{
  "norm": "layernorm",
  "bias": "all",
  "init_std_up": 0.0178,
  "doc_mask": false
}
Each number is 128 + 24 x the weight over the matrix's rms, rounded and kept within 0 to 255. Layers, rows and columns count from 0.

# layer 3 MLP down (transposed), 1280x320, rms 0.0977, rows 1025-1044, columns 160-239
[[108 134 123 123 132 126 132 141 105 129 123 127 126  63  98 166 130 114 101 146 115  82  70 116 116 160 170 105  90 166 137 122 119 143  92 123 126 138 134 125 138 112 140 120 141  98 146 124 149 131  71 173 140 126  75 114 150 115 108 106 109 124 132 166 152 128 163 114 164 129 142  90 134  99 135 152 139 159 118 133]
 [ 97 109 134 123 102 145 115 123  93 148 127 180 103  98 126 123 128 173 139 100 112 127 133 112 133 157 140 149  91 126 140 138 150 123 141  98 135 103 168 141 114 154 147 120 137 137 127 139 130 121 130 103 148 127 122 149 147 155 120 133 117 123 141 121 113  94 151 136 119 104  94  93 176 141 170 133 124 105 112  91]
 [117 158 109  97 140 146 140 148 156 143 122 175 123 163 126 116 142 136 130 140 170 110 102 146 153 116 124 139 101  98 163 116 120 120 110  90 129 160 144 119 129 153  77 120 153 136 140 182 167 112 111 141 112 126 148 137 143 115 100 145 129 193  80 153 107 118 120 133  98 113 125 110 131 119 115 147 113 101 139 100]
 [116  98 109 132 137 118  95  85 172 119 119 119 105 119 138 126 157 116 147 161 108 150 137 159 144 183 143 108  78 135 127 128 134 130 161 139 170 111 134 180 121 161 105  98 139 130 106 130 103 187 126 145 132  89 136 133 138 140 154 109 113 119 156 113 167 170 111 151 121 139 110 122 141 146 114 139  97 138 145  88]
 [152 136 126 119  94 132 139 138 140  77 172 120 159 126 123 120 170 121 142 157 157 143 138 112  65 176 123 105 115 169 140 118 138 115 148 161  85 137 119 172 142 136 138 107 117  91 110  99 145 139 123 114 140 130 107 104 126 129 137 142 111 140 128 106 116 125 117 156  78 128 167 133 150  97 105 125 185 104  94 157]
 [106 112 138 120 120  82 159 142 125 113 119 127 133 121 109 114 101 169 110 159 108 145 138 168 123  86 134 158 126 100 130 123 163 137 153 162 116 120 124 155 144 101 149 135 171 166 134 121 167 113 146 131 131 123  97 144 114 139 108 165 122 159 127  99 100 109 135 132 110 140 131 141 161 146 128 167  86 110 158 124]
 [157 157 167 111 129 118 106 114  67 145 140 144 156 125 145 135 110 139  95 153 139 122 160 135 126 148  97 125 124 156 102 105 149 152 105 106 120  82 111 176 147 121 134 114 178 132  91 103 154 111 146 106 115 101 142 104 133 127 117 114 120 144  99 123 104 149 116 120 136 152 161  90 151 147 139 122 136 109 119 108]
 [126  79 179 148  89 102  94 118  92  98 101 113 125 107 168 111 156 140 137 158  86 109 156  99 108 158  98  93 139 160 124 122 126 134 193 125 180  88  30 139 132 128 147 120  98  91 133  70 107 122  92  88  97  93 140 146 108 149 135 113 112  73 189  90 154 148 119 132 119  76  82 108 114 148 139 148 118  82 164 134]
 [120  70 121  94 139 124 115 132 142 114  80 153 184 110 125 142 129 138 187 130 166 107 126  92 164 149  70 114  74  91 127 132 192 163 127 132 152 113 117 127 148 129 103  98 125 117 123 137 106 147 123 130 136 145 142 139 129 123  96 107 144 155 127 140 129  87 148 126 150 119 113 120 110 126 115 147 150  91 131 135]
 [108 131 113 103 108 196 116 151  96 151 164  87 143 107 143 116 152 138 148 134  91 163 165 103 135  92 140  90 181 127 125 121 160 163 149 115 155 133 106 184 144 143 107 115 139 142 136 134 127 125 115 164  87 127 117 125  87 132 134 133  96  90 121  92 100 105 164 136 152 139 104 115 128 142 128 117 106 154 139 155]
 [125 160 164  57 120 123 149 140 111  78 123 139 128 132  89 105 110 142 100 140 128 149 108 113 142 164 128  94  73 130 137 124 113 137 137 156 132 147 140 146 147 115 140 106 134 168 179 160 105 107 126 159 107  88 115  89 125 159 117 112 115 131 108 104  73 129 185 157 131 139 122 142 126 150 141 120 130 121 144 103]
 [105 177 107 127 155 129 113 135 126 112 125  72 131  68 121 122 143 123 122 108  86 147 118 116 128 109  77 123 127 115 120  97 154  93 126 131 163 140 111 141 112 127 119 118 137 104 123 120 120 127 167 118 135 114 108 118 143  94 149 130 118 145 113 110 171 119 134 131 105 120 120  72 136 148 120 156 100 147 116 138]
 [146 153 109 107 117 128 138 153 124  80 149 129 179 112 134 117 128 129  95 125 110 148 143 151 136  99 114 187 121 175  79 140 132 118  94 133 169 100 124  94 166 118 123 149 127 134 102 114 176 152 136 124 170  94 109 164  94 122 115 126 160 168 142 135 124 157 158 150 111  90 146 144 151  88 108 137 111 114 185 124]
 [122  76 102 134 119 138  82 140 135 154 124 164 126 103 111 145 134 174 132 147 125 109 135  99 114 162 112  52 114 139  98 110 114  94 119 112 140  97 115 150  85  75 130 134 120 128 105 134 120 150  93 148 163 153 101 149 149 175 119 140 149 120 122 158 145  97 152 139 113 151  66 116 117 179 140 134 160 107 113 102]
 [129 115 123 161 133 139 111 108 103 123 100 128 145  32 156 122 163 170 143 105 137 142 147 158 120 150 118 126  98 152 110 110 137 161 147  99 114 161 119 132 116 140 105 120  93 127 130 146  97 155 156 119 185 137 126 164 107 124 129 131 103 151 113 152 115 146 110 129 115 138 130  75 127  94 107 115 185 118 128 109]
 [ 76 115 120 101 154 112 131 174 157 111 125  84 171 170 140 167 121 102 146  96 122 130 144 145 109 134 133 125 119 106 145 116 140 139 118 111  88 176 121 172 129 156 117 114 157 171 119  74 141 134 162 137 121 102 145  95 157 126 114 130 120 111 115  95 121 125 126 181 113 170 129 134 136 174 116 104 101 111 170 144]
 [135  88 124 118  89 118 108 104 140  85  81 116 137 120 164 126 115 136 146 117 146 127 166 137 113 123 104 151  91 144 112 126 159 133 110 140 130 110 144 169  69 131 119 151 136 156 104 115  96 104 118 137 149 164 129 145 122 129 128 147 179 133 131 128 128 106 152 130 130 139 110 124 151 150  96  92  85 104 157 148]
 [150 195 148 124 112 120 129 135 103  87  98 119 115 128 133  83 111 164 109 131  95 152 135 108 161 115 113 133 141  88 119 110 125 115 133 132 163 162 169  98 104  92 109 121 133 143 144 145 153 108 101 153  97 115 107 150 158 103 151 127 131 139  93 131 105 127 135  76 150 145 111 140 133 152  97 158 127 106 140  82]
 [141 152  65 111 161 108 115 106 113 143 136 153  94 135 140 147  93 111 127 126 127 149 136 105 117 119 109 146 115 144 138 161 168 112 121 129 106 128 152 150 116 188 133 157 196  87 135 166 145  98 153 144 116 143 122 163 103  94 136 102 131 127  49 142 103 110 132  89 161 150 103 128  51 110 131 148  75 156 132 155]
 [118 144 151 113  66 143 169 106 159 137  98  98 138 117 145 106 145 166  95 102 108 176  92 124 137  99 140 149 124 132 149 102 136  97 137 137  91 169 195 106 129 151 138 134 108 160 158 111 104 149 141 117 129 120 155 116 117 129 159 106 128 181 123 130 136 126  88 108 130 132 177  92 125 151 111  99 105 147 152 151]]
# layer 3 MLP up, 1280x320, rms 0.0962, rows 1026-1045, columns 160-239
[[177 150 108 138 180 134  99 159 135 117 162 154 120 149 136 146 142 106 131 140 114 154 129 126 142 110 154 159 126 115 130 119 141 137 115 100  93 139 123 135 126 129 140 116 113  86 107  91 127 167 111 110 144 144 121 123 130 114 123 118 139 122 141 131 160 119 151 116 116 101  93 112 108  97 136 105 131 136 130 157]
 [154  84 133 160 147 119 143  92 132 115 121 139 131 133 101 138 115 149 148 116 132 156 101 125  96 166 138  87 157 181 105 165 141 176 113 172 155 127 135 116 110 109 116 137 126 126 149 155 164 132  97 107 115 139 103 137 103 162 105  98 101  84 149 114 176 171 163 109 119 116 117 132 133  79  88  64 137 160  86  94]
 [ 95 122  99  91  95 133 137 136 175 140 111 157 145 153 107 142 122 136 125 104 141 140 120 146  98 132 119 120 121 129 145 137 152 145 132 133 140 116 156 123 134 117 137 134 175 159 140 188 111 118 151 162 140  98 133 129  91 161 121 117 141 152  97 118  99 131 165 113 147 134 145  98 145 152 125 148 153 119 133  77]
 [141 137 154 149 153 144 131 109 115 154 112 115  99 127 133 154 144 186 122 123 134  89 123 127 166  98 121 104 121  76 133 122 100 130 153 134 133 141  92 143 110 122  84 136  95 174 127 120 117 102 175 105 159 105 150 139 119 143 152 116 149 190 151 126 134 141 121  80 139 152 121 150 143  99 130 189 133 158  98 114]
 [101  94 128 129 140 139 131 105 131 116 121 119  73 139 103 147 115 129 138 114 121 104 123  93 124 124 157 114 136 188 108 116 136 138  78 114 156 113 130 156 138 126  81 109 116  91 119  96 123 165 106 143 127 133  95 104 141 134 147 101 117 112 144 148 114 153 128 134 141 127 107 107 111 100  99 130  97 143 141 120]
 [121 123 140  94 135 153 162 105 144 132 166 107 120 118 146 145 126  97 146 109 120 154 115 147 138 136 153 101  91 122 131  90 141 147 143 127 111 101 138 116  96 150 121 119 107 105 118 126 115 130  74 121 126 130 133 135 127 128 133 124 149 142 121 178 145 155 153 141  99 146 150 114 147 172 132 105 107 152 150 118]
 [ 49  92 134  95  96 131 128  95 170 168  96 117 130 135 116 124 153 149 147  94 154 185 145  69 122 183 149 112 127 103 155 153 123 159 106 139 124 119 145 196 136  99 110 125 100 177 143 165 154 105 140 176 101 112  72 105  75 166 128 109 154 115 171 124  94  68 142 113 114 119 116 155 141  66 130 133 162 127 168  95]
 [100 127 108 185 124 134 106 105  89 127 108 126 150 126  88 122 103 150 105 157 134 150 149 168 140 136  92 149 174 167 140 107 113 151 129 140 142 140 112 114 133 177  92 109 152 146 160 105 118 126 112 106 157  84 125 112 136 130 135 181  91 125 136  84 116 176 131 133 109 122 165 162 131  95 124 143 127 126 122 113]
 [127 123 112 155 104 143 109 157 138 146 156 150  82 141 133 135 158 124 113 141 150 128 185 118 125  95 103 147 191 115 167 110 119 116 123 142 160 138 115 161 147 116  82 130 120 123 136 142 121 153 118  93 124 134 133 107 146 129 131 148 118 178  85 170 104 141 111 144 140 139  92 102 179 150  94 132  62 108 118 166]
 [ 88 154 140  83 143 124 107 156 171 138 129 143 156 139 130 112 134  91 136 180 136  96 121 164 138 111 161 103 113 133 139 105 175 123 166 124 145 157 119 120 142 142 142  90 147  98 178 143 138 125 108 146 136 169 128 126 154 143 137 104 160 149 104 153 107 114 125  96 190 129 110 187 153 152  98 106 108 111  58 125]
 [135 137 107 122 144 134 130 137 136 127 126  95 134  73 112 118 125 131 141 113 126 143 121 156 117 116 139 113 164 129  90 107 120 133 125 110 157 145 110 111 142 118 134 121 129 101 124 118 108 128 141 136 129 122 108 143 132 110 139 143 125 125 100 106 147 113 131 128 130 118 123 111 101 134 126 149  98 154 134 148]
 [158 128  95 139 172 103 111 115 118 152 120 114  87 124 145  69 124 130 144  89 156 126 143 131 137 174  97 141  91 135 132 141 131 141 160 150 153 106 158 128 188 151 101 159 100 155 172  98 149 135 161 152 140 133 196 130 129 121  84 125 140 109 102 157 141  87 178 124 124 120  90 132  80 127 129 158 148 129 110 119]
 [176 125 144 137 105 145 109 129 114 143  97 130 103 117 103 151 122  99 105 158 147 115 106 132  90 106 122 108  92 107 131 130 120  94 149  87 127 112 146 166 173 134 142 126 150 108 205 119 110 153 118 117 161 128 109  91 122 123 109  70 120 118  99  85  57 102 144 142 143  85 136 170 116 114 186 148 101 151 107 143]
 [ 83 137  81  85 133 138 100 111 114 117 200 143 111 127 120 105 108 127 129  95 113 170 121 164 138 159 134 170 134 148 152 124 119 131 134 165 117 154 147  76 135 140 116 115 144 112 132 145 157 156 111 136 106  95 142 156 147 172 197 141 167  95 110 101  87 126 128 131 169 132  85 117 137 118 154 137 128 138 155 110]
 [125 128 140 144 127 113 157 139 151 106  97 115 107 129 140 114 178 118  74 150 162 137  86 139  99  80 137 118 105 121 126 113 109 186 125 124 157  98 158 144 153 117  84 153 169 144 136 128 148 135 114 123 159 140 129 134 132 104 129 107 145 127 104 105  87 139 162 103 150 147 112 130  93 120 118 137  81 159 104 156]
 [111 130 141 102  85 143 129 117 169 168 125  99 105 126  93  94 163 113 130 141 107 168 101 154 165 115 175 106 102 101 121 120 134  87 170 168 158 128 120 123 142 110 148 136 146 139 149 169 159 130 126 134 123 123 145 178 107 127 118 100 132 147 132  97  87 114 125 109 137 149 112  92  98 114 128 114 125 113 113 119]
 [132 137 174 146 130 157  97  94 146 145 149 121  88 122 130 167 110 129 127 113 129 145  98 118 116 129 104 130 152 182 115 106 111 149 140 108 128 132 127 127 123 138 118 147 107 160  97 116  96 136 124 141 145 127 115  80 110 171 125 131 105 106  83  91  88 153 138 138 117 142 133 141 110 103 137 176 126 175 192 132]
 [122 136 147 118 142 160 148 157 144  93 123 177 168 134 136 126 117 148 161 125 133  72  94 147 149  88 155 163 130 118 109 135 115 141 141 128 112 134 122 126 176 117 141 105 137 146 124 135 131 130 112 144 158 125 116 203 130 177 121 156 176  96 148 143 167 154 156 124  73 117 146 189 101 139 146  95 138 117 147 132]
 [136 152 150  91 113  70 158 114  84 160 178 117 137  87 131 116 173  71 133 144 140 121 189 150 112 158 126 125  88 157 125  83 184  95 163 112 135 129 128  67 148 156  92 129 113 103 147 136 159 128 106 124 133 112 132 176 112 156 173 128 112 153 147 107 120 136 150 104 137 118 155  37 122 156 173 127 121 145 108 150]
 [ 93 175 130 104 109 173 117  96  94 136 164 102 121 126 120 120  94 124 193  52 130 115 105 121 135 153 104  73 117 148 124 147 118 129 156 165 133 114 107 207 142 125 155 121 149 136 117 107  89 129 101 107 142 174  78 161 130 137 127 142 141 139 165 166  76 140  76 106 128 121 100 140 157  82  86 119 127 155 121 126]]